python train.py --num_hidden_layers=12 --hidden_size=256 --num_attention_heads=8 --num_key_value_heads=4 --head_dim=32 --intermediate_size=1024 --vocab_size=4096 --hidden_act="swiglu" --norm="rmsnorm" --norm_place="pre" --norm_eps=1e-06 --positions="rope" --rope_theta=79500.0 --rope_fraction=1.0 --qk_norm=true --attn_scale=0.177 --bias="none" --tie_word_embeddings=false --parallel_block=false --init="normal" --init_std_qkv=0.0297 --init_std_o=0.0369 --init_std_up=0.0426 --init_std_down=0.0426 --optimizer="soap_variant" --learning_rate=0.00827 --weight_decay=0.0 --lr_head=0.00363 --warmup_steps=88 --schedule="wsd" --decay_fraction=1.0 --decay_shape="linear" --final_lr_fraction=0.0 --batch_tokens=32768 --max_seq_len=1024 --doc_mask=true --train_tokens=210300000 --max_steps=6418 --dataset="wikipedia_en"
Each number is 128 + 32 x the weight over its row's rms, rounded and kept within 0 to 255. Layers, rows and columns count from 0. Numbers have three digits each. The size before them is the row's rms in percent of the matrix's.

# layer 2 attention value, 128x256, rms 0.0296, rows 0-82, columns 64-95
093:130120127136166181122202120096183131141115132079105088064155176123090095171096158134083105136119
094:106143104137130121061063113195084161135089132147138157099133098129088127117132114051145155171128
099:151152138173108084032139151143157173106073169098172120122128150143126084176120151161127137052116
093:080161147155059146115101124127155146130080146127148104111091209144099140160148177182121162136150
090:147141125187079114148111055137150146140113126132116131148157182107118106141112114176129162112110
100:156071140159136134147115071147182160058103149090186155129149139107145111172058128145108151164149
097:137098144150143144180101160141149190084116114166140113137113149113125109144130110146189114113168
097:084172152195095123162157174117112127144099160088143159166124069072099126109108080084144092067089
091:178170078123218119153119110127198065118132094121108168137114144107099174107092123094153102180121
094:097110137117072161095093114120097094124151098149116124157069163110149164123134126119103142127089
097:109103067129100129136150124148165115113118064089192158116141095142085094132156121109163133161130
096:188092190141112160132099132130133122137119162134101061157059078187133147093115075098162137086123
091:133103122169156085100058129101176157126124129146100153088161117143172162129160139107142134150140
087:134124158160078148146160114161170115096101183055132127096114088171119153151107139175083124144128
102:201051102165113124110130116148166128173168182143154127178124118116086132117110122150115127131185
088:130132102114130077134121153089143173137140149078086145179069114136172110125169163142121180100091
092:091085100136134169116176128168137102120197171122077157143136152169122112143159156146100128109110
096:144145119089170167175067147134092154191117120196179116115133120185150184145186152125095114131128
089:114207145126069135160126096169088103091165150121127078147146113123183141126153151135118098075107
087:166162113127144124111161097176152102138166137146085099111115129131139189114103126124114146123166
099:118141172151091139075092200114114093083116115229107196131135136151136076206172116204098112129117
090:188091098161167183102147149102143124137152176130089144117147148114147105129166122126164086139063
087:116129176111146132121149178091132078143100173146113106108173033140138104139135148112165138149121
091:166109124162111104092074090139116078154139187056123115093183077115166111063151132128095131187119
093:146108057145128146149113110095141129137122100099151063133129110139121120104120147131118073079126
092:144148126116062138132093185129157112151112102132146101104115119143119114163090151138109088140114
092:102152121136114051145182137088115099112104135176188184125139070169180121098106178115120100122132
094:125141167149105162122165173107213115149164149050117171116133147110127137159120102143108136048088
092:174130138091091145127090152139137178096193146215142150152118127124094136165185168162128117175119
093:124132086110080147130140184149191166195141109104128081121160162139134141129166148180087105109092
094:142138128074103112070081079123109162124141157119098177076046129103168073149159106141164100107115
092:123131091081047118170202100127184079146122156164187127115108180109127103110112134117158122076109
082:143126160150166089169104131082125134107040094098145069097151134145122097129084100166163149107086
086:088123160076114139087171119095167127070129154150100053141145150152144101145139086134135142136142
088:162060138148114129123169137112120173113125086103145119149092090099140119127139130095159177146177
094:130181134117077150171141140205138143100082156112095092123173125153110081091175128049105153151093
094:097118155113133143144141144093128081137115081151144138215104107135161109111184178122084106097137
089:133118201156134076118099139086166170139148093141154126155123091151124132104119106115173116187140
079:110126147123082172146113095073078170167151095054110138144185143126089147179111093107148084178100
085:121136101151125088141113125089146141070154089140079130137097192213164141165122157089196150104156
087:114155148161127165109148157141140172126101071193114111176124157108162083154154174174102146166130
090:089120153092121153087142130144137146062148156135130139136157134135148131095091134155097158099096
082:116147122188127119110094120152199112131141168165133167149130154143137096084127113120114127134151
092:070135163111119135130049117129140185169168132108132113156153100078125130167194119135140167164121
089:112138054145081102146108113124164158161102119139121127114165148125090173133085122129122138132131
091:098101117067070083124103147084086132113123221104113084173160148186137123085132131137098137103159
086:083082119079176142124132113162137132123089143176155168151061100197144173123165151139180082146114
090:082138150165108158149158108117142175141170082120136123115129151151195085087125097133120151111096
084:118114086171183150152138130099156171125097137158086137102133133191154093105138141145144146106061
083:139178127113117161094085148146137125103134160098148149138129123156201138106068109102148107122096
089:090156152095110157120147111136208143121166138157108141183116141067130110102110127138155171146094
086:105140098162080138152104115163145081077116168129110100133130159133139117176163129094100079034104
084:092084174208103112148109138139089136163197130141131111145161168130146127104126108079176149191026
077:059066128088057153106112121134132107108175107143091069130150074131156148099081119085131105092102
092:114075139140113100063160173126110111055100155131134179118159112151115051077091147170087117114126
089:149076174117087245138118133136148089065126183100153109136108151130049117061177147065127140098163
086:191103082136130097120174125160100126090123096103135086121130120107113136086115152077146115145171
086:111162144090144086069086153103137121164115125124145173128125125134104117161125076165125174147159
093:113156119153135128165140148105143106131088158090131089118144119082123113161125124061145130146131
096:110104153143122169189178119095089139089129061182147138142191102124113111081104099153102125102058
088:093079079163027189141096123113124121060092145194131091094119115101088148068123163128213091120095
081:106059090158099088147159123126171177150097106120161135109143109122083093165100138166163188159107
093:105065182174125131175107105118064125138061131090135192118102094077093114103120142056120162134154
086:139116139172135190083134151143158137135115073144093082141153111149133145147127168154105155147158
121:104163130087188137127099086114096157132116103109130146135118093102118112151146115147062112109109
114:123121132128097189115165131154148106088094104162157072088104121083142205138144136152101099163145
119:124099182076121145058148153052161120210095144203138126161109103129140180118135036100103162116131
114:095094076111114141144123154168088101171189121146166079134155125115142167173066162118098121088145
120:100077148138138150144170076146205116149157117141095174101123090090107141148102155154146130157088
113:105103070170139122105158099124106112153140166156133168143119137067164106058179197134146087144097
116:107144188130111153119087123147090154167176141119166088117130149126116140150095149098118192140116
118:133117096194199158080137140141123151133155125136146133141123112160100108160138122110061124127159
117:098146163109145121110129104100109110127132131107133198130166147138122124129168166087123076147160
115:074131171137154150050134168135096149107175178128128110148128139117133128103078134123082135129128
117:157153102096115173141121157119105126094139177123131186099118145106083106100120172146111155145119
123:135129166150129117146128119178159164203138125122139133170159114156122172126171090151155142112151
126:072140146102129144068135147186171102134130193090110195146151104174062097111115065121158146134183
114:096085157117123151145134124182110167159114129174154110141104130166119123116107141125119088128198
115:108087164063091124143179105064072124183118137145204157094098144145154132159157127176156129160080
119:100136133101136104078119162103091094125114124152162106134149186096153083121188129175135131171167
114:187178152141120152065074165106120107109158128134113128127103107130089137093142145101075139171186
118:159193031091149129151073152112167090105132098092158122064103111187097131165120106161134151130109
116:173168123129112168156174142136155146143134102165145122154105142094087141151122158066167137130089